Part of a small language model's weights: vocabulary 2048.
Each number is 128 + 24 x the weight over the matrix's rms, rounded and kept within 0 to 255. Layers, rows and columns count from 0. Numbers have three digits each.

# layer 2 attention output (transposed), 64x64, rms 0.0768, rows 61-63, columns 0-63
122097082161153143141152133171145148087132142107065132136106109116134145131113088140157094154112105145153096151105128088140122119073165146118149112166121137118134143130140138115171093127163134
110156104111084158143124110132164108137142140142147108094085131145144149072152113153153162130146133129104122121127157104138070156139128147161120172100153106103135129135116166065126166141117087
137168117145103134131149148102146071103105149079162120115133105140090132091180164122122142125122156148148136151171125095149096144132162145109114140152156093047111117137112170100110139130164170
# layer 2 attention value, 64x64, rms 0.0618, rows 62-63, columns 0-63
139112161147145157082136134154044123124117101136122127128154131156123149171108082130079126122097119147168132169116132147138148087082140077090166138156132141150130095100162105163135133088106154
120102134130153102132111120142099168151163102176094127123102171136162149146082101144099117105147098117157111111106133171100160090129090100131157066135150149197132165126125098172165159112125092
# layer 2 MLP up, 256x64, rms 0.0878, rows 0-47, columns 0-63
111115121129113137123121148121129099116134184152133123100117126132096142112160130099159114157174151092130113113134130127140177148188105167145181185103126104109103124127153116105136154118112109
160082139198137136128118143121141097128122142098115113113159104168100134110115105186137147153188115154107132112135142100121098153154110114119119109134169105158119140161152141136135118133105109
140110097148128121072131146131132126121127146128078140109138088164132114088130138161104091109197135129097148154112102148083103105116075105150159131110162124115093162153149116165112141081119125
140151197135114090150183102101132099096174145129126107097121185110144118108141144137121136101138139112122114170123118127081149140138151127161131142134131129060121103121105114153179134138173134
130098109118160140118151124158128148105137103135125109144177118097106120113148112136088129115093123104114138112118132146123117097120114122139113116135107111104107121107133161149153120114126152
104083115128098131130146126101094110130145151142102142167129132163130141140079096094163119112135152111155106134152144149097193155131150134143158179088120124140170106118120086095128089167149153
130115157141107124151091116093145091114153114081144120118112141139087145147117117132153141135174105088122113118106118067117088141148134110099101145100165097160114119134121093116121152146087141
114107160145119095134129122123139099141120152135175145116129131131115142144111089128150120072146117088132153111103143148121147151158114099171122123121153124118132106133131122162117153104127134
134131105142122114111148184124114122116148123090080135108114141152139105109096136137150122104122113115125105136178128150124131117111123128135135103152174126088141110138158090120167143129150133
164133177115141095108125155097147134066131125115094132117149151112120103104110116166152127121114135088091153145134103096148108165126145120113118137138128098147114109131131096106144131146115120
137131117137125132128129141126120148090136116123112137112130126154117133139116118129147095107141124119131137126117115130100134124120156132124113138128152111126148120107126109127135093134150133
112158078158133116110187121165096151044094091063138132111061078135093119099116156146158103123088113103159191088134151189107098080143109098178149196146120128108054147143156163114120120089065162
120098090139167098111126089165135111149174134122131151062160143162138108114117127110145123138153132121116116122152099120072166165107133105143145152140137116112091129138130123156156115154136077
163106087117132103104147108132130105125127088155119097123107149142108111086133081093108116174144128118089102106156129155076174072160127069114134165098146169116130119146133130136139025144151138
131141125152122135139155144135128143092144160151136138113130123120136121145118140115138129119147119120146154137124152119117147116135130122156147167147138127139112141159157103147166112139160129
118113138115144114109116148107150122144140152157142106114158096160140114096105134099106148161098157097112149133127137112104088175159090144151156092145156148103129155122129075149124135124105130
161103095113187086118123127118120097078128075113076097098104090124113119148147126128123063145125152134150145138165111118104095128117153137138107139213147086163099121097111088133141130139105119
131140148099084114154131126096133149126129145092112151096143089172083145125130113127139122175153100125157103123140124088141135140184117073142133120119115104140104119094114126151115135140119139
145124118144132133115144142124113131116123080117101139123142137142133133126096140137148121114131138089106140153139113116116097121143143107131130116118164126123124119121128129131145114164153144
111152091169104136133123104123101142138108132134114123116119131145110127108137089151094107135116161101160169153190135145109106083089121164099112127107137172132145132120136126121085103138149152
144139153148123110137147138088103126161126136107154147144104153089122126173131136123130117145188122084130123128139153090091137084121149103138113105169152081131126156156153097144133145119135130
140150174148135147114099150166140162095121140118160174138117133144079090167104135122087112135161144122114143127151134122109123153116135135127104201121151133105130132113143114118133094140166105
152150117110137133143094103140182124148130143123109119105085103088127143073140124131111163141172140099121135085142158115088124150153104140129141126092115157107077137125168141109145136124105132
117119112142112141125156106171108142091102121133103088087162135124111125087174124127117086117116138174165144108122135109145129144145145135119113090127185162116099110123146131121102134132096178
185135138143131117134106117112148121132104158105093125138148133140108142130147118099133106128137166122159126152147130111137127152053122129106160143152118144155123078141147086146158115167142132
120134111149083101159122149106119146100131163148111114125126131151113095108124121162183147139120093100099170147172137140119118106118102115136116152127164077121150129116147160114177119183158133
102131118136160110080123195107101140092115132110135103102078166132114148098133139128145082154120184085127113139167137123155135155109141082139109134156145140096161140126125131094116108171138136
115136109081146101141129092145143085111149137126108103129128158106149172127119094128149103117117159116095114091135133161123134144115147115153112119125150147148142121140170116152135088144161139
126141120100146168125169113123118157112117095137083138113106162127120124136170117160070100118123107150156137135144170160098173113102175131156126105105118131143103105133132107165122088120136154
084133120132136147120120126105132157092152128127070092141136125119132100095151163091088123106074108097087133150149111168128122151144164123157152115130125111097114114121140095165115116135125089
099127120172091093128123124081111156085135138165070084107061142119122112085118170127137151120107151123100144161153169095129089109122136164162129116134181140090087146092148139119139129140087109
106135114112120115118123125132132152094088175124129111119119096146103121088123117118171111099165146121148122130104142153156134094159147115183117120144135148135120181121174121088137107108116151
132148122159139078104128125090132105093132086118081115074128125128141121085114117118112118122114086102095114118111114122107108127132127084107106081123158135104114133156123116148132061111113125
120112134137116119144143132156096126143148149157121095155117150130098099126127135093128160119113118107129117109147138094106144149136135109134118125106110108113129098127121119129160131135184153
131165090135110140145118102124150104110138130172143113129136148143135105109149101157141137139111117110114147104140144084148135143157133119151141118120156142096098137123160141131116142120135148
156131095140159160122139136117155115124112119102083103142184113142171093118138107134079170148109111141110159134121140134141091165124103144122123143120156106080106129131132153173135076125142137
099112122153092117103115105108138106091113098102124096152150136172089117130168119149116136139147194116108167161135104135128124139165134132101127095164133112119132133140148103115135108126154148
131139140136117134113141155137113112084080127148096081152110119139119109113145092135117140136144118114086148146098118144094130166120140096108128136136130161109158120088132126141122075170131157
147142146120147124120113115173168080120135142116128112132114117134100117188124157097148117126152091106142155114127107117139126147151147148159102196183141122177108141131130110149150133127140138
180118187113133163153131133112134140148108122115082125091127154106104108144122095099071113086116122135147161144117161138109087126124181128112128109117177104139102115170112097137136124119150122
122122115120098133128111121108112140093110148053159167134137139156142126124100116140129118111119118095177133127112118125086155114111108096160148118103082165125150098130176140087107130156161160
136122098127080103117093105104120126111132142133119116123131132119118124155164116118116106131158154099136136134128130125128082112130130124165148129116121097122093084125170124161101176149137115
193152114143130095103058128089159094126113132089124101112131108130102140126135159061094085148084119133120139119162101124083158166128125113148096144134152127133079107135164092140121084102087094
088117138122142127116155108141135125124162114151102124118109106173116101153106085099133144165125087066137157153122093156090126125145113067129144151100121114100147098144098131181151131166121164
073156139115119117113120172142117103122134159158144157115109142134142124135103117133140124129157125076168130146146128131107139137133169153164167141127151115141129123115140103115142164148162132
107158117103124158157149177112101122142121159109157124129139134112124130125113147108121097088148108090100138108166111116097170137143138110128100107130130163137119142138195140163131099131142176
102133117160142117117149167142134104129153116121109154115100130169117132128101092123113147137103139100138114153122130121083121117120098092165143144109143111111125167127109099139133146108106111
124160179116126109134104155084131134103132114110173140118152127126133123138120167142142109131122121074144158093143129132101139168151126121157121161136118051155148124125126122113087124124122118
# layer 2 MLP down (transposed), 256x64, rms 0.0874, rows 0-46, columns 0-63
117139133130133111113066100152103123126118088142101107119124161096135129108116150137103097095086158139113119136141078115083114112071107071123150125118116104137148098114116167123140147140144085
116153130168147107135140119082136123164141122100108156136130136135147162098117187086155105136138133122116155136128120108163134142155098095157125157072153137181175134144126127102130118137167110
157136177166117147130139133135151119124100151136086195065135099162157108176108114134126152117128079149130153137118120114121136149126152117142133175138146127141176150135110083101127136091126092
064107172076135079105144176168132175120122128119101159166127108126167136121071144129135173112149109125132115149052110136149097150139132105145135139096133137143201142119125118162135121089114128
141141136117106112120098103113119109116112127114132135129095140140126137123094130080137109124150117130125127128148132132124151112129118100113117134130112147134139134136130103126113119126143104
174121113188096117116148094070139135112116122152077174121136129125128136136109120078123159073160166130094112130125098151118130173159124138153152118113155131100156141155157108132132047138120156
110098140158114123076137122144128109132115146175122114117109112143135091102138139115149131154129128125101127108136128153125132148139127134175171131101162112099116171142116140116155139117133116
176122119102172138136128106112146144127152166129177067168151135161142128118103164148100160141108107121130132099128122105101130144117135172110121086109094153078124130131132147140128103126107134
164175111118117161160143126119113131122140110072118178117129137158157100143129184129150151128166081151089117125155121159163138127112102132171124129095141112132163114116162149104147143140153078
169110100107142113116128133148127109132115154117138143148119088078117108081130096112140137158142121119100121099146137128148149103168104163135143094140142078124103097123145157147139129110107128
140129131159162132128136155143140137168155136155177124136132130141141128110140173128133116129110142189151132129107132103152129134138141165084078134115134169145164098092157191133121110152144125
131084104145110123100118125093121126077144150156138096125137109130141128101139105143158179164138116114147130071153155158143105177142094185136134068118098102126127122120058153090081117143116140
134132126158148161141108152116136120137123133127118170158087090102134110145153112176096114091107141145128144110092160123177132146133136159116159150096135135100129089154103115139090168096113191
135140125153128130158142119155113098107153144110168087083153126067117104080094102050105115151120140147094154144137136133116135108150084155148104107085081117110125095159129124163122132116164076
117108103121114093100117138106122104154167165155150149107086119142104135099111122154138105126111140141140089105105096165154077130145118105088060134150145147153165137139123146157115089126155131
136132133113096147151175142134109098136118126129110084138126123141112135117129147133082154129124102098094134157133126101116149093171127118103120112136095154103090154110164147152159107142133175
149113110133136121108147123115088115106131122098094143092122126140135162083134099048134117124105134126157136162166196130102127085138127127095139174140120161156097117117122101114115096147138096
139146137184154138109085182132142145112105107146111136160117133124183116163114172132122140144124116132136145099101156119190116141084102120149116105109143119114141156115103142119088145108158176
164138142146132147120133154128140133141127139111130150156115119118136131140102147154148140148125144166159124135120099130170107157113126110074117108124129143120152125133126128132168132111097171
151143142133145141125136150134123165152131125117087155146147148133174143161107138149128183137105086133126105147098109111128134173138086109086144108156122135120134142120147106141169125139119168
119112172123092206120110113166148118108113160151111110069145135122122154150127111102133123126116110140144121142127147144146148176121136118144134161105082117154139108126100155110157131115139138
124119106132156090142124106119126163097159104163119087169179119127190145095132122113162134126121147136152167111116071184101128093137119125073144085160137109111120080140127140125150106141124141
099114103125116097099135169117126163121136139117127112145145198149143130137130126122119183177103082130151105127125118125102135130094146135105091157109134135141106103104113105128137104156144095
152117167094154100127109131133125150171153110092142136086126164129141162155138178156110113106111140140117149149080107149097146132142139131135126162105117119159132156154098155096138121132190060
108120149166141157116157130111086141120163109130166132137090133119119115171097132155114131112126111144083118121153120146101121130140142135117089108157146136079153104114145150098152135113119116
123142117147158103170211158065105108117113138130109128144132102095145126126103148118161115130159124140081123110155071106125149071104108131098110123140119116119149136108172127075182098133140088
158185096145172147123121096117180152150118097145099137136111136163167124124150169072154140169146165138110135152163110155124135128191118131070136150133100114126078107115106144126144115169112150
146122116148124153127118084136163146116105129128129098159115140164120152116164117132109164160145155130147090116142120135102123155124110120149148130098118148083099141133153123123122114144158179
143122112131139139092101090103156088117103106169125151126123152115095178111168153132090171147124175161088076107140138160072155154134139138168154099098132150122161117114130159160134163147095120
140122100119128125128150138085121176134117166153101098145097090093093129101163162086104148169115098134074119161126088169135162147124123130149115154146133161133146125136148138108113077106156130
111076141111121099152169093119143131094107130073040093095131176134108100129151098119150114147089123138148144146130112111132148138130193163135121145091142081100079091137164134148111174113134071
115112174109173140098148135157149110141104177112200160102162111101107145101129083141109107150163128112136137126083153148159144152147161140168169070139175134164154185136171147150136133083096158
116129129152107102111149148144145155126179150140084170122078128124135109108162110090126123151136136117155120126126141101104124135131126107122161101110166106120167133087137160160103104155125110
144124113114108134117114077148142142088118113119064136120140108123138163120108093127153138120109081133143112146119136120153130124077118113134148128146118142136109129116125104149123115148130118
112106157128087136160120123114102146112104158094113150110120144099141156112153092126160129138110115119098119101128124121100125144110132092093140107067126145189171145112128117126117141089127121
113131147123116115117092124148122164122134144124144153110116141102104142133134120102163084118132131121124104133125086132126131112130139120094126116149091149133167107109131144096134124114135137
069134088098138140135134082144147132093144117114188101140158173167136142131119163191118131117145153119104142134074113141118115146141090127128162095141097103129127127134145101134121109121136159
132159111172143138121117081086139129098145121151152104173121187105180131138143127135080146146095126138132148122088133145104126123133157115132174136127152134182106109114125152108132128135113146
134127098157126135139122116124122120133121102127135147131106132123144131104128096118110110126097142128128101154165160108130125113109112139125167072094089127094129108131111141131088126134129115
156168116071127133123121111113121091123121132168147098155080156146080143111165112134114143134137145152102173138149119163105111100170100105145138166143105148154137089106155120144138132075163136
174153132099138088158156128115122112156143113151147095136113106114109108120151140127153078157148129143107108142130155102153146124151155137149116130176124106142093172107103088144133120150099130
097159154138139153142143161152169121144152131126142172110130116120118099120131140138162138116127099139105138138131157110139191151116136111106093121139107133133131158152103169105145133149117182
180145118154190147143116102103093117129065148096139099113105122090140157108111122095142109172081172095062078137138064135093099165138117091119104123126128163119126121107131131115135133151161130
122156165145131151136091190119095137156138110065147141120160161167147122125095140189100141104111137140164109175119138092172134161113143099159119155127132130154127127120167156108117158127128129
143133148131104131132099120148144114169147127139127098117116108126068131176130161100134106136124140109124131148145134121129107103100127100147109177139103142131111133144116161131119110119115128
165124127138140140150133134110124098100156102127154093096121124153113120104107072157095151182106110121146138162120156119145146120111128123166142147102077130131144090142122175158145144129180116
146140153088149086120119123141142139129170139163139142141135176127125144158087117163159107091115126153141129155101134124125121136094166129114094113154140164120144135140162112134117133100141140